Each number is 500 + 40 x the weight over its row's rms, rounded and kept within 0 to 999. Layers, rows and columns count from 0. Numbers have three digits each. The size before them is the row's rms in percent of the matrix's.

# k: layer 11 attention key, 256x256, rms 0.0874, rows 86-112, columns 0-255
# q: layer 11 attention query, 256x256, rms 0.0874, rows 87-113, columns 0-255
k86 094:446497452516553494482526491518513505519422474543499549464499470496449529503462549456477502497528475510449425504549520519557548601523563489456417427485432509478486506446450518452562513493536514468449570454533516468620546492479464477456430490502551418500505511501545545448548457543496528501478539561538476466492499516468545473539495535588480447549565533487509448499495498494497493489496402529494517523496539498462560505491479513484512487513513567471544507480480555539535481530520548492507438523565504462512512425448441567549528569540495527414497537507387569497493463524459496545449552400425487492558531516490487494555519462558533493492493452453492499543551497502490540430471513470491549602480481575471479557492535529496458472567537461471540528555457476460494458492455511
q87 104:499487512547451546453532552543505539557542488397409492468528571474495530504496556544505487473494523489530487509449418562498502452489457498517516544493543529484521525423539482555518452424493492514493466491472558529482482557498487478537496515565559522557453545573485518579533492430465486504554535514511512510502521394471506435499474473532467476511480521546553482555495560509471464455438473484488550451481563482480503532587506448519507495473511468480534469417475489489524532508480454515546488564470460537566492541550542502502367530455588480550429522495440540492496488536427467568527484453525492557444467500498494489547449516468486536510531548596525533552563472546433496497514478452542401477501456490492478436504506558563489494538486441474461427518515473490577532459532493
k87 101:576456488481504484405455466532558448483469498503464446468428477492523487521479477581574504486484468495554486504537454552521501552513522478480484538458449469449535522534478458494418494473504514526436562448454480481435551520502514535469518488530482531544493605519530492553501545510518498486517496494530443547485574417515532527461558521503546456492447403495498534502507532548491434448504528461530483549490463509404515539518562506455547530577453588566550548507502482549438484433518483469509450561428503460531453465530555460593493439469525498524534525522560533520552566481473469556478526438535550472490477547454535515595474452557431512497507453499467475451533444546523532509522524469476499500509547535460450475521593496493518500543469530492477435566564486452512523459502527
q88 100:435458455486520497474517579412515469483557502458499424511463556496511474485483467521575562455516480492532534514540473547424553391505481476491499494474518471530593449539523592556470478516440497493504454500492465462464456475555486458532486474497470465457508498472481516523512497526487562494527556493546531478479485502510512592499574452513537522534477491507550468528532493485476509455569504439440496428489547562557505546393538525477543511504499514396444473578516480490461528546477552523606502484569521500507477530518502580452414579446539451498540558603404449540470512481504492541494521469536528506543517485557443517547479545501532547514504455475534487519498465456506476519506544502484460523548519536468547518453474466476466550531557499544499517481428475427503477515420521
k88 096:516530471543525478495544420505498398522473544477405509461523436527444509544432459519524521537530531487438506488525466489474532548460495563536516480507498518546482463547597537545484549490476459543459464539548436397497533492495503482503513507423473499553531500501545529483480477558525517487549477491566481555470517460536497396434541459456486494564512499514584462559574550457462523452511421525488561430511495528521459499466471442511495522476473456462492555510498479406525536508480528473531500486498460434452495443487472481510473526504474442509540525535557500544536486491479554533535503536562474442485465607562486497483496432412517565610442540521500516476603470506533501459521504502514523451435541501515518438460513578486519463482550544488553520450453480468501493505484443
q89 091:583483522524469474514552463501522534563572484484470554513525530512556478484600432546537453495497480509432429490515535566494470453543427449494489472551517413530479462492512460472506474513522505501476524408502471538487602482527465525496524521533459487448523450421485498503490502552516476458510543489507428546532522493556446473435493547490532542510527545421500456547522492501474499559539476462470426483480515482497493532519502493523484490525535505470474507484565566384535514535411508566481496497472529492512443523505542551507494471483472492466498502419496507399505484465516481494535538457528485547509531463495522533543563482551509618518508509452503593451451415434484461481491430457566462523501478482506476463469549558585504466439584543486521476516593472478505495529448427
k89 094:573505480577498523490493490499389515461469479569444586474497525550518446504485561479498450504498508475503503511473512444470549484475445431462472537505551454447506546459476500555455553483511516455530550420555462441471451526559470455468504553586526607466480530571509521451554466554548538510449476475446504563488461550479521572453543520504562510437497485485535476481475482520547481513520531504521590504472528526528516463538496556538473479497465503490445529508510411408514512445499443499493474461550501484437520486513506539505480468466462450427501503493544443444478501552499461404461541489540457451510454449439439517565531512543576524469550493535504493553454516461491543510496500494543527528616507557537547496507462476544535468543531529518582443495493490512498529576492541
q90 096:442552440394584523498489566495451465537506604518447522520512493568505476491478488510510512517531510515448525496533484460467535537535499523497500445474419483524518555512469452477482462511469558547533517470503514448461478479475544522606467492497493495463538480472523561454434547411473524507521556503481517523466454508495481536560486451493511517391499467484471510467527505497522511564515483542580551586507564516528485503550451527468507468465472434508407482502467508455481545511415470482533473463539540563554522517456484505492570538508463456496477482481524465481408490493464542527505525500459480451565386473517436439538519501520575516447456522444469552557541478517521494539546424507460527617573513459554476503476548395521499497506530549506491534517547538477482492543521529
k90 102:506501500474466510414598456483535458503499576471521580509449465464582464464499443439532523504503540547444454544533521482510486483578476511503511502492470487584483489540497511470486454422501416458511452490441479458590470544536511555490563527479496482512487487497538508473474449436440481508528464489448504519540419430528480504547498520454509521446550555540497514536552468466540454501490542532503474498452405506518476499498533574575472495481550492450486521488505491458492514490486498508503559445586480590529544482375587567513544504495494510511516506489466544492578495525509434514501452571519461500490559533439479496462564532438530451490477482424451546459549506546449435491535457509549534542529521541494501515474512523475515435448510529501471549532573407481532525513518564
q91 093:493441489537456521409528478501571493524507490485543447479472460475499494507512468453490539507470547524504528549498533523504593487475452507532594468491546512478564468516535575447555442499532561472520502447452454439498554509538544485486482493539438494476561524509553508561452527524440525548466516494497446484511445501564526562504531532448464452522463540473503423420498442487479526505464538545475516463540576507522519495493430510553514457421531511545459534523481487508522475573505491533489459403517443467495520410483433511505529470443428446527474487503501512457530530537565448505484551557472459516531478508553502480469556422493479433450549431606471583445466555571475518513457474490476525562538523563484459510484442544557465512518412554494479529496499501445498550539519456
k91 090:513508474552476545489476564503529428530553499448484435503504462556509507493496642500483539571513495478430532463575510452546488572456536572574560552496504422583524447499497563509532446500526541524486455536504545391503512471460533473484486491458483525500526433505512498485530498480486549544482451397464487495477455480470521515501422531486480416472477485516487457481502462501449489451520424504487523473485453498532518521530404527499530470485472502477520541449465528485505524493484512486502401480495441529454531550482458419564483536499482570433563529546508538496552571464485516439509493478510451535555499526527555491444503534554491544481521574498503537508502548507487470495472465492594465570547410543573509495526497507579524518487425472503434555487527487437468534484535510
q92 090:547527461561483451494447480448535409516490466551406472495424536521504433468516543471466534503527468489508545504516474523521489550564570557496504442455480492492507387495471514523491476506525532536503475498501536477500506497510475532553506496452486523433511558443513535469482417455487512469523448539441534534559467506568466498502510546482492499491487476470554516528437526527453531491514504475548527465529487465561528546588495520508490449513538531505419470488467492442501445502520487534460486504513488484539476484549507602530550530551527594455509417479468490514508500546522512366486531616511465485536495533457517490486456501479481499456489463543510444536452539481578558434453458469566592512601514499486452536450493582484460554509511482541542575491506514553414442473455515
k92 092:498466496491494497530531522426501559526522522482478542490475518478539448543512516463492506509445492505460501567491485574445489533535577497451438461481486585527507504552487486519516447465434549486478492590444479539539444514487489528499491465512509522443475505515564463571484448558459442462457482441551566512566434466532473495428463487547473464522537505486546456557476498541532463512475483412525559498552517459531520557466431584504550471519544488465506535516402514509516545450494458464552505554464503525510530525478500571445511438448472494465554458472531530394520486514457555494547509546499504556470556412507542443527573519578484442454539495499440557512519533561558503447509523533476572493552477421587508465535485589434506521542470524530518526453480513518537489454524495
q93 091:476443488440523574447471475477519522535480505397555565486509486494456495465537448495555522518462545541533493437523588483515518500567530545525494520381485546467599525445522467487534499457526512502486468531538511494442478581516500491502524489522532501530490548491471502492449554506473496513549506508508423522450438530509460565516477478511521443505459505528454487408575456531459513527508495449514453529453543509486417505560444483486485481486508500489459482544508482563550501462469461539490458547477511456536515468443451454510517591519505578551472535504493455523459496443435443550472511442517470493418500434490440506477495535449578539503512489410478493544468449408487508505588427465494396531503483546527512590496475535526470519552547524437473473506530464477508432484510434
k93 091:478522504510457513450482484512516474487430440519450507499478504478468478569537535547442554446469551500481489495471453481553541577540508577502466463465538488449543471489468423459524485499473531451483487461475559469495505531492508520477497524508463399463470533554478494515389597494482487613569524533511507500482481508454507539582442544500392492447480550538494501436497499457514506573478468465512487502490426505519508521564459513506474449493473526559502505522558418506525509460473518559568457513499499457475470426558591512500543552552518511493531462525481509535501517489516503569511423488558475415437479534485569518549556483496483552519427570480376498471547528566463494480460503525514457481509566542533517461528479483528486468618565471492457544503509467486530516506512511
q94 089:461490523476443500502516480504443585578490562493535535472496523470480442506473482488481514548499409481579525466451542470541452412479547509516457517518487489471461499486478511439462466466432470500514462415502536555473432491529479461467526554521493498481515520456517457489478486491495512408413562463491520470515442511529493446537547527489550500460480545526537523441493490469474528477507506481423516553458416510589497584440476492548486567470454441559521535477509451454509435537520532517495446574467461534558546588414469501540486444546542455450536531482492475497503450492471475510421517566523502563515526473510528431520415504474473497531485533521511535536534492484421519568531465578505463493570429512466526545499483489498556450485511459519498500577536542439538538519398487
k94 088:547510491514483537408549539504478471474471464523480442580530474481486535538556517540539484492565472474541556535494522533565463466503516533493600509469473500578504430553505534569480516468422578508565490444493451401466432514456479492530466512518554473476519519522577489492476442511475506475575529555515564494469601467442520491539550511453605420528463560512444475492533485463468517457534527515479493518465525435511464522509517434513466477469538572494500461545506519517424558446497486473456513504510528443486469518475487485494497475479470472489517522434391501492486434422484497497553469461453510443526495458533574470503479457531568534527535483576534597511537455532437518496523483504492535526507428498466495528528500466492503486439497544450504521604512474436471481459463548
q95 091:547510508489531578516522511520465424510514487551414486453496497506533521572538511434504529455446475529504478417471490500509446453474522499478490533502546451476467504512449507451510466448456472507515509548436546496492527537500509511525481467522527520438525524476589469448440464559508530557471537500496526574453552495550597528612500461456503496468510401515502524513461459520514542544443517544485543550451531429490458539452507539502484413453498533547512473498507524454516516441477511490537487559508468570495518473472494427519533574601588499515496436588502479404559558469550596459473491463559492570576438456498484438468483509463536525491540527516488506536494527423549509443528500475440507516492512535541443493470496509499458484422538480565568497439521496464487506505497494
k95 093:546456474485536614547493494489505523478424581461540425572559451470539495523577461480533515433518570605588478483505489523489474465531473470516560502511517511553534493459465475465506496466520539489523522442484447502429451468544462442488533523502504522472494543559451533495484470435422539453526454551547502532543467526523501497547571440532461451540548477528492533523530477499518494500432565571442473518463493450501461512465499550529459480463574500497500567418499525470502510427578467514463432435522512471459459434483428499523483524493551481518520485484551464483529548474459571462478483537579519508535504509508514483524503494549500513496472481505496494508513531512519516428471561418471569510500454497566506535367460528475466483559485500430484486514499483551535564469582478
q96 097:487495447485536478546520523480492520521523455503473546491460532488549492505498569545484565438471501528562482526450547517562484496571507487419484486460463490507518538458521480515458545497486491504456459435519550498432475480473486494493506507526447434472439522479470557521432520510457548639533560533513478468503510556575456529549484498518486515505552521424403503492447574476467513574448478495527417504490523427440504587566445521460537448430513527490495514522525498537417521517499475486474417489585421528464518473511418464495415472453474489535464505477490591515486453516502515508443555499510577502504391481578490514506482521522526511402500544461460479502498523552474530524552523463428500494549550536497553515528498438495429517489486484515489512513427458504426504495512471
k96 096:499463559512505522473532462456528454570500543495468519485472485547456471511527577439517504492500517491481465492442509470470517589537554547531554487555562502519510499523519535468579425563562462462463468467546497477539482498471522502563509513499465524547464514492484527538477480538478524614540526548431526502532579484569487567469502523515537448488544523521429467472533507551461467526452501481476439497535479408426503541472556546474514406486436538507496524476462447565449528494466543492537542491534448521442489462502491496497558524476523501508525502536511502501530508537462506514501486551551467492478438522541482454477505423449493535468532509438427483490431465587595495593484578492544492466506478560499535519453499524511509418363510495450483487502422426434479451473548526
q97 085:485475491442522490457547578541501457473492470484537416477522524508484453562466500501496513493492559549455509485490505514558489476468502541497576517440532537518491535486514531440484556496505513450489527503456518459472427491460555560485485490453495537488534563435530480574511425517489535560543508560560444510515484588555614545494573478479536507525493492473523467486517461522420444516456495438495480493598514511508487559461524500519485490446553495514502442481503498434489551476504447427501478505428498511504558467381489495510484466568525514491522487495482534495526607457545589537495601489469493496554537536453480448502544479464428527511486478469405504598513528512558556459506462505575471531489463479520493470452520505486433494478518564407514504496539458457527406457512517
k97 093:484554470508541597512528537500464501494540529414486438472504457576494518557481495500483520472554594499499481463529500467508437472525474516528497452488525441521476566551464502523545499541507542552497482503441462500517443462579470523547570487450431522515499548520502427455503480492481505441488469618559473505514459537557517522433519528474496556484525563504440552470467495537497486507484500488533585469452482515492555602517452479489473433506511465431503511444475503476513505466547488506449473460437570478517435561487461541519504439494503507513515432542444398455550518478519542512450447525458513458444464492453531432517521542501494511566481491398550510497509513490543526444552530569564558517529529535544512562506558463613497435482448537551463507467523464448497526532496501
q98 086:545496455540578496508491482555510528603516494563517475415499517434464508552485486516468525509510485483522451514474497576493525413470480515555552490441529504493520477506428522511483498526485528469551563500541495484546562439490485518505530475481528567450514511485469499475464442556491465513526464462493493547480419547514570578474493427522489455604442538567406488514458551615482465569461484452528504513578491492468520498478538516465503504507471491533551478509512516531485556513470496460506528485508487494495510424496450561498582456464546456507513464547456455444529454497505457543533620516512492499487536493560452613492470492515480512453481473515469507468461478485484497496522490442526556528439474634489513480529480487518516443455439535524540503575498523570479450392504491
k98 088:516445505514534507487487568434485492515465498534493510485542468443514528493507488438558510548512493457516499554524494503433538518481443530526542503518501445513518532560505487563592532550464522513463489487494456455492454445504478567445464534467412499408516446517545473468463489478461492557498453506479391498502498457505512492402519490433535566484498545535500598547510493571447503468541471471508553539498495526541505547548513463502515462561421518515475482484549494470511633446514545493565465516546456461432536524539435584484463506508505574484476511509493491527489448444510509449425528612482475544504436485492499469538508544527519520516483518498508458525387538470551494535553471529465494442489521583494527497483406518490542512521447421434492562528488580524476480525500466
q99 103:500429471506555482446482427515483448475465513451522511471560501480498540475495570455529456495489543542506534476537486540464571551462554458522516558559486557581462428467518463488557546421533493565432551512493487555492489551489529505562442502478506495466472528472400559526503498493432488531530535539500560526507577436468496533473555558554465474504540476577525551474515531467534438515511547508460488519409488567482524491555501530552514516497527458503438499526503464473490530530577502486455505526537505518460470516502485471531563492515487529529523575470514447455552488564444406470456521472458488505484566419540500510512505400498450474494467490558458487582550484454443460517491483471473446532482576525573482522483531428511530536506466486545551525509434472570475583473436532
k99 106:465500502489525455492520476579479513541502453482559458551434571502552560563482518497494511518439485520506536430500412503526526527476505465463477521556501539502451448433498545501494478524549456478440515526561458473522605531485480508541472418513399508505410586502436401465482532527524523453546548414452583538506587444530520452527529427461469475490523432537476546568509501486559489546495552516537453512419475560544576480507472515551516450564491527510486479497489535450466495475529492542486518560460523551477489414461517450528523557461486459597549454485484511532522545531501480507445522532431514501504602456483446490439510476472498504510486452443432484526534510482455498506479518538517510415451522485582483501488487497511497540553523499516524506545522508482494501460529501
q100 097:492525507518461477449444472483503488494446440443490457472579506587523462463531464433483563529542506472436446544494503516497442519521523544494458539606504473513581448534478541424547546506551503577511447516491460506569488487484480506559504508536518483494497545477519517482506538440480541453542511502553458486395519551496422532451543415496503513548488521514547436511558547517509431543474495471554479440470563459487468498498506501523434474484560604478473557495471524505480532520514496551539504525481512523519485403512542463524470479524492542478542505491502450500572446531450561550534491484547509531468504581482476496496432483417500477494545393531469513527465508541513446480506513498473480444499579473484440538429475473487545529560568485461432468520493425426481468505520590
k100 091:478528417470423498539527529483475510534495487443470520485547552524522442543453495497503603511589481496491453504525488529506460505452423535520546411501483547467434526460559533473500520539524499574382550532448475560605484496429503474444486520483494502528460492526492538467487554500531532448506526454458543521516490532444551517521443450511542518507471478467489452539533533446456484469484440470523615496535481507499545498465535537560479540506441504485528510533521463508545481460494526528521427526511487491532519474487483455466539460505520468444530440526541460428520471547486524511589446462504511515488444483437440482550466505446508514484470445445496589515524563520537512514472573519488560524588529563539502462494570479541544489591514483509453437535526559556468471405530498
q101 087:452469531522510454481557475483413525495479500423524492495476568443427390477477484536551559526478556489499488421529427546558501476545495457428502491533535566487588550487430540416456494481490443518497510523451529454483580493511428451547544509543432485453500508530488500554522524533482474498545533548561495530482535485471472465528494457513493491486519543497501467599517427498468544534457495485515477526467506579490440470546521527487485575466525432534494424500488515474534502433464422473544473511539468486551517474503543545575536413415522499431538467510529555460510516442516491440465520530487507541507462484528479556563488548458516423579508484514548476537464491468463472523588561522507528472505453523479535539538486495559502436554495510530536475490505530484505558418492544
k101 087:496487499465500480527508497472521452475512465491532489496516490511344463463474518521544489514515493501471432542504466551597518513352530551520454520498523501543517493471463507521539544475536460478553471511523547548478627390532494498463488470470460573488490515488570512560518468509499465528479527633528520461490510470486541448467525469467581448469532532467468529560485492459423463429494493517433524482488502531515579557519537522525497562545525514459497470446501459500420556430469417503545439506569538504488453502505480518502536491520484517493569553446486492486528483478462515552473493549484509535446466480506530503608409521474470476486457510561526452499492469503438435524543498536565499501461521482463434472470515437534502473505539537515491447552536489497532525456553513
q102 092:515393506483523487536532509512496513516533468527495510450518451515600539426519544487544485506597514464532519508503474486503519518468403458526522505475472497520532474428519460545449465527471498512450516556494501424466527544562475525438430488518493499537518459560500471460509508485522523579493457517476390495490458488460449488514528477561482498509528541532536567512550507483529430511532537494522441502424521467534545462481486484531541591461522488519419442493491503542505530522560516451532471501487480520570614586549471525507425502524564596438484489469522561483492495484427486528523469515473548507483455467509453462513483563529447530457481529569532545500520555446493483576529534572536544463476424517428546545518435512525429462552495482547541485529522510429488508436557460
k102 096:500426556524544457493502503437494492527473456457470541539395478537522501456461460550498486495464518494419525508502534492529544497453572519512518488456452530516560484473479428542529516574563510449527489495490504536538491503423438549563508435536568530512478613482453492588422519521473498567576528503514437432474503508510546479457483514562535477612536460478477482469425533500469488548465496434558464520470472476520548565527480526470503523487492569481556509451506529476451493554546513463464503456518460458487566526518563486510499464532488525509508430462416521558559542533469485535442544495529529483548488466430558484554467482494463511482558446546551462494546430523511428461465518414498487450534484525479501484405512510519485529524478456568517431522542467527534487509496454
q103 089:467500512561450472519508564548441502472548506523490507581547503523491527474550514458543521474496488506525523486454456418485476396481507449468463493515542532512523558507559500513473537453482554520461548510462527410499508522452459459464520543485419501517456389442484589475524510471489448577440521496504519505493436600520522478437492507448561521517543486498466553501478521459542467517404458524539524426465517461546548499523527547504468423513480505509497478480524565504484537470487479447474524533526508510551468515446450512478456503532487503497531593479456407493492531503475499444538418577497479540510536459463531497445543504449457529496508453547503433474448503587433397534452559502432553502512491501546506565500494447557506424508485474506465560518429433491483518464524539
k103 093:518527490550459522494505507500470548457535541520425435544531541471494480543505546494477522548444431476461496561490480491496504390506510453466524483497485532506522521486485506490559479422485411549469463523540442484476452513460497445461581491493448465484514588489531486495461542476541491510487537510508491555450568478468517438517491586469482497468511485469386564538465554492532520469451461578516455572486527457505545450513582517440465440507448514511558467532483486526474502492566531388516500440458481500497457543504506518460538496510486432478557542493510515518465499536534518452497456477505510475553555478546543558515465550517497428530484524621540497520465521580485496473451538449549552440505489518508515571427517558473586461417538525502466516510431545574517557526536520
q104 098:498485433526584507471439479541516494556497516519494584447459451501437495552436486565542389465498531492515517509492470452473475511512459515455523480523463506443465490469494527564466546488440468481508523481513453530500475518512470521452468523559538464512531579512502423532573562491535511510482552517511474515504484525571453515484471559462533574502491482540427501492494456572523558386519453513499464499571525463517484518544480540521542473500599511462491495518435521523489528562490615478541466406534566419497530441431468540502527536460513522517487527484511547400417496458498489469409517450520475520473584546408527458474525497487482575485468438468482497498531471487470458458550499488510510486484521480536561482507470492449449563502501516566485452541562540528552523472528501
k104 097:434482543614459463449495539566504506557530496496499509498506522532460436501465412487572522474565512538570517493433455505496477543531541533501497501483550510470523541557517488510461485526587439495563455429507436550542536529593476535438548568478483504470476513514468550494504425521527454568518490486503551487516472481470573497442438531554422593457519521517519436499503480498460552481527540485490448428443539515554466454571464485508539499547474440485497507548484494499534483515410488493505450471476413450504504540569475507489473578551480536539520455492495590483506491466536517477513471541481515460513463519504526476540469465510545499486456506467477497521524524471506485443461544467514499516433547521407578555553374443520511467472530507532506544489509516440482564560498468
q105 097:502574503484492495467541465562499442529584519434496490513545477473489520517549515477505470501437525482533509543486473476515505506518518473524517445488504460496522445537544521443477540525458548473420513460491513537453569523536501494530534462483483580541412496501546462492496546469463547489505493490453536495475500581439467540404470533563469548522579472550474491482544551483550515557547514483514415519526443457472565542478521538527460487517515554510432450425551485566449392536519569581521512455519593524495511511437510471594522494483477488516485444486481450520414445421445471486587533495554518530474490539541464558507516458547456481478552489459483515519524493519537530583451440553501539511519530443452457464472529524491519517565439535489461529531504410566548491488532514
k105 096:524513482476528476453527454526475563516553520551468575523519576481539559435511470475490457514480467507478484527500513473555508506492464469480479467416500466520510498485566506495459581503456511433468523517477453465487467527527548575460491542523552460504467472545518434438504521492521503504499470518496542464548507511449490479517460501573494498518568559486523463481447536538504465485515463453530475514544498501488544488503537477475434465515443534450551519470572557514456495482386563476594520531487483531418500543449416406543482437566456471544452486553508500512513434521523469463456465544486441516470485538541431447417536485540486492555484505458385518457481489554559544498480455532469467600575485560516532519438421493530483498452589526525477514443555475538456483518551451
q106 096:534563428562517454456509555466437507399531507552470491501514531471533495541468489532474504498499482470506508537558419494530556486493489512488481519522513494476535485471495542503487470554480448568503498566484531476421469510522466415544571551451477520438450489450488397410479537473561474500471439438444451468555492479445522566515453474430519528553517497478541524477502456500473536548505412545501513515480512451431526502570482488495458430459587516530505598536463489501509459434484546550547514518506525506555475501505514470494524500515480566484473609561487486583526423593576469519507550529501463524520511555517465522524552540501478517500500559497468509464430548530431490492489512427458437487518524442580517445522512469401484540521457542503509476492512541483492525535484505
k106 096:519529454558453444480461511403527503476525581548520507441442530507504475495517512444511502472538466458524535471484494518439446530526540483513454572505543526473514535502531543441511390484497440517521519541507490475451504545494515437515493480429544542506516393420455486457518533442565430436462498451571442495521525429465449549557470442474535449543527512600511439464502463597433492516490496488531473554509459539472493437559482481536507515523509445462581511514412529458552532442490461517488552489470456599481468486558532503492533551543493492492440527490473553508560528477476543513493462520517513533506558451550425516528458517450532537484549501550461519520502486510510473512527545429503458469510508505485402496445507467493470465596565506508481511479512478541452439530513496
q107 090:531506493516513480450560505461480552576544482468538420457512500514510518446572538527484477451483575517550480529451480480532384526537483469532497494517441511445504542562562510526506502489526475449525498485491480571475517526537404514443527518477542523482553490492465580511462490492474504500564499478539531533494508536502409480492480479509469527441392500517587501490439523527504556505485518498495535488433401476486448479454486528486505552563444505526490531450505464552492559512548438480412527530488487489587529539458499468492510573518509546490456485525465571496511520463438541506520481480496415460489480508557439552526384584502414492424474524571565523502512542494482405494452484525516543476549453489492505433501461468541516514486527480478419521468476442497524566532532448
k107 091:502553492515522465558490525526519543463398516491474498455521475477515542530544517492469444521473449503524550626496440487522448457491547458529515470510523453505504529489558491518495553551509517493533548547453463482444470550449471526441453506463462477425522559478475571579572463527523559572440489450475428542545506524460588525496494545556525475495496465432497490539485525485566479503482531529492520427528471517461539596498526454470482524482519560497460521510505507552533451448503554453540473529554489479518614479474517392539476518505565510501574456492449533484496524480461511531505522442534475520492538472469491497479563544514450484471508481468475434502554475438471598520510498486446504522524467459383489408530494533535478421569467495485456494519455464534536548524570506
q108 093:545471488529519445503537500478503442477438522524530557535502462481519529518483477498484503443523532506484457495476478467582478472564470474531571423549507569527485471484495541534534562491488502492577414497541434532514523444469459458481548498538506458584536477462532487401522604501499532499557470505494509554477527519493546520473443441571566504413489498467445503536565515518549511483518510481546482493592549549459495538491527476498496521518516455379548481491510467507475527455481561529456501504425489506578568522484538464522468500496508481470495514540503497527458506477525399563542446535479551403462547521464524393423482550462464501475525483535491516515457474391497552502518413528548497569473461413508536451471556530498517480507471457485566511540462478551472509507482501
k108 095:540547487511487548561524450489491498494572440455525487473472505473527511549441535545542556598446509470425447474419490442553533434606473518460493506460465523524436522544455509480544545483478526464477472499506540552522457477530527509434513503514475424523455468546473535531546490498440539517505549518528520535487478496457475560478440457528538521530532444511491547493436508555501476509475542457512487512505521589492513472521457499564480559408525454448498448620496464474493521510519523537565516540509556503533566498586435491479450503552533463524482492582434503517522431526503487533502456490510528534478447497435519501480480501489508486436517469440568557498524526500457499442462547504414413473502463518415487538578445539544528532483554482525554530535478413539547464545501477
q109 085:529522499483436524454558526503583560524500556544499520475468477519458610497514513499547468567545502512500508430512504477513429507545484454505534533595430537491459565457520544474455501476520494473465453536460516499531504492445512530461524550512527508481438515436509486536460474506517449492435503522475535497498452474518479503583514426505460525439545499505505470549430591503552551463474518470552522477536464431546495475508435453522511550429503432493464499515416526484425390488518513455572525447451490529474469396445416482493454488541461468490470460526509484509513502547524512405533510531492549473488531512495530501525515600510513475512454494511526469592516471517458530505488534582425480598551517580493498464483500489471431430465523483513491499534515532444509442564531482
k109 089:552479520481482486539519484452518500470519501500475495448472487491530490477554553447530500447469446481591490417392547495517435449536520491533528508546492425504534483529464560436469470525592459489497547468453517452452487499493429516467546472563469483552512478505529471514541492461462499488450500511538530593545521473482499459570437513519455486518494509446544484481465499498523475484520525545544475487504551463497487505517495480622489492489450553527520503474473480574431556571480505514487554493541503374504495514502469468436461444540510555493516498495482505495515523425476419535544497553471522488536553501487621455499468572448501383475534518537431570541510493475543579490495448532467554540473484508562505471578605506450504493476431473486510451527474490427512500531509525
q110 098:499503448544497486469509481407421523488468532504394474515461483502521471505497483511478525549522539478492513544515448447482514521483535569458499433484510601534484512499493530519518504521530551517508515445538526482511616474460496468535494531474463498489511502408492446411389564528522533531499481498512481448454501450585554536504545498561561487470455476503386469517455506571564502462491547530499545480528555543551573499472537460444523477446514544538453490489443500451498517425506481450485468499507454515503544578467514549514481519464468475531541458467521510503486478486523458513478535466537469557488531540505475489522549491558512460490539449506495454485496463465532510541507538489480593454545401597568518531480430505527429556538452490419485464418567510556472452551519530
k110 097:480526510537535518441584417487493584567573456434516495542494517459540423493566562469512562487548480505461503570533462569457515469512545552506483474502493513487497499476509535455547425498576502612484440455500540438561548473535511511489524487447512536449551446473491483502501479470443526513511467487505478472567464414554509538545502543466560510498480479520544461510414461519549510449448514491515470498525448493499514514500486487453559532492491476584502521486465468477438579536470536512455465508529495566551534487497493541454453492471473452545478461483561414532487368491431486568513492527480489538402455545515485462500471486463583562472501467504566506446545537542513505504500444488454476509538541499550530440512453434565489491449464476510461549518526480545456498501450524
q111 095:452488476453402516517544479493503487568454491458465512473518438553514471505522551549528545631527457529492492500487531555508421521445489448427495517515521546465443515521507506527497475520544553569445534466538438464515470428440592490541514499444551461512491464529493534500555538491559491505484518522501552541517425435496506564524559449546444510494565445531576530484484456470491435443516479551400556418511546519451499469519494502496533493484573397495427458497513502511501457483480445493455523477523517495572529472508581522438481526454552488492515580521538472555513511483560429422499533507478490486524469491482472469515501456594518542411443528434482455512482563526496475525465530440530536434432514563476499493479469516479500473499492482505492478526519448505467450479509486
k111 094:472523481458445451541513413500471503550488434520519525469489534526492486536524510585461497550448430455512529488508545483489470558484505450494491470525544468444518514534438532497560548467525482539471542485548516467441450471503484479504534452505498560512518498503516544530543437506511489495470507489532452483577489450454519521439554490554485527469590553484478453497551468476497515413523524483511491470495519451487546432482528478528525479383511461402528495513517534422513455466555519518433502492459525444495496495542573557518491547529524503646545483505519491500551535377524478455414571500413492438516497517495509500494525503462516499458480515418466518502419483549530488515478510495608538449508560566513470530512554528453538497475420483504446549474541486463470572494454562
q112 087:496507450483502461398561604417494502462506511539475509502499483522496485499502551527466452429521447507460524501506522545519516414504509443486518410503469430468435466586488528510472483520495552533482484494466483453340547504524508539453438538495488507522442537442538543469504497498470516483540471543500540534524560504573458539492503525507500497506431488521465510441497500495443441506506456526512492541493591492484620571538505483537503536484536560466482526418532459510512511496547488494470516500438463473530444454488451506496507531377486445561472429541537489506492517499485490558435572499537489486550515480424432536537526499398515503487504503511472518516525507543517481492466585475535439500577528476526522449477522535551529576511559560463488539465563564483489498491492478
k112 087:542507552490457441489558472535478546421548541427446453481408475536497480493522500455475486479516554534504514512519462470532481518522497484584472493513460510486462524525523556491483442547441525499510460598531457493451512472498560543467517501424486520486545470541481520470497450534501497425555450435519550526575534420521486591540555521504499564435474442588524477518425478581524476489534447479499520461550512513458542540550532546497546475543520558472504552432455486480449462460443497507445540473509551571519511470428517477530551603481526474496446458597501443496501517541452516514392496480533529489513443529490457524584438401515509504462444521524503505481508465524468505499510493485510552521510558464493525490476484553464513509458517483513578447562469455520463521496482571
q113 091:466517514486517511478497499578496524494549448444436477501445563485457462477539434419476480540499464529517507448428559441466521551439467454535533505479454570477459465519578505567491481602509541491322468563408584439524555478524516509527483494513518536545482506544512596582502539529500509507555549459513501519500502519550524488434533521398506532485462456498546482543510550539533570504462457512501488482483518501438535508449507536517483529550452535531553549460453472460555483543510501479467478538527500477470483528454476507524490530481462522488509554555504514496406495513496489421553488497477496461502470470530562540488529468514547502501540519565523492392492496497462489552527429445469477448486419473473494447488522480521530437529554483490510502515475520478405473542494526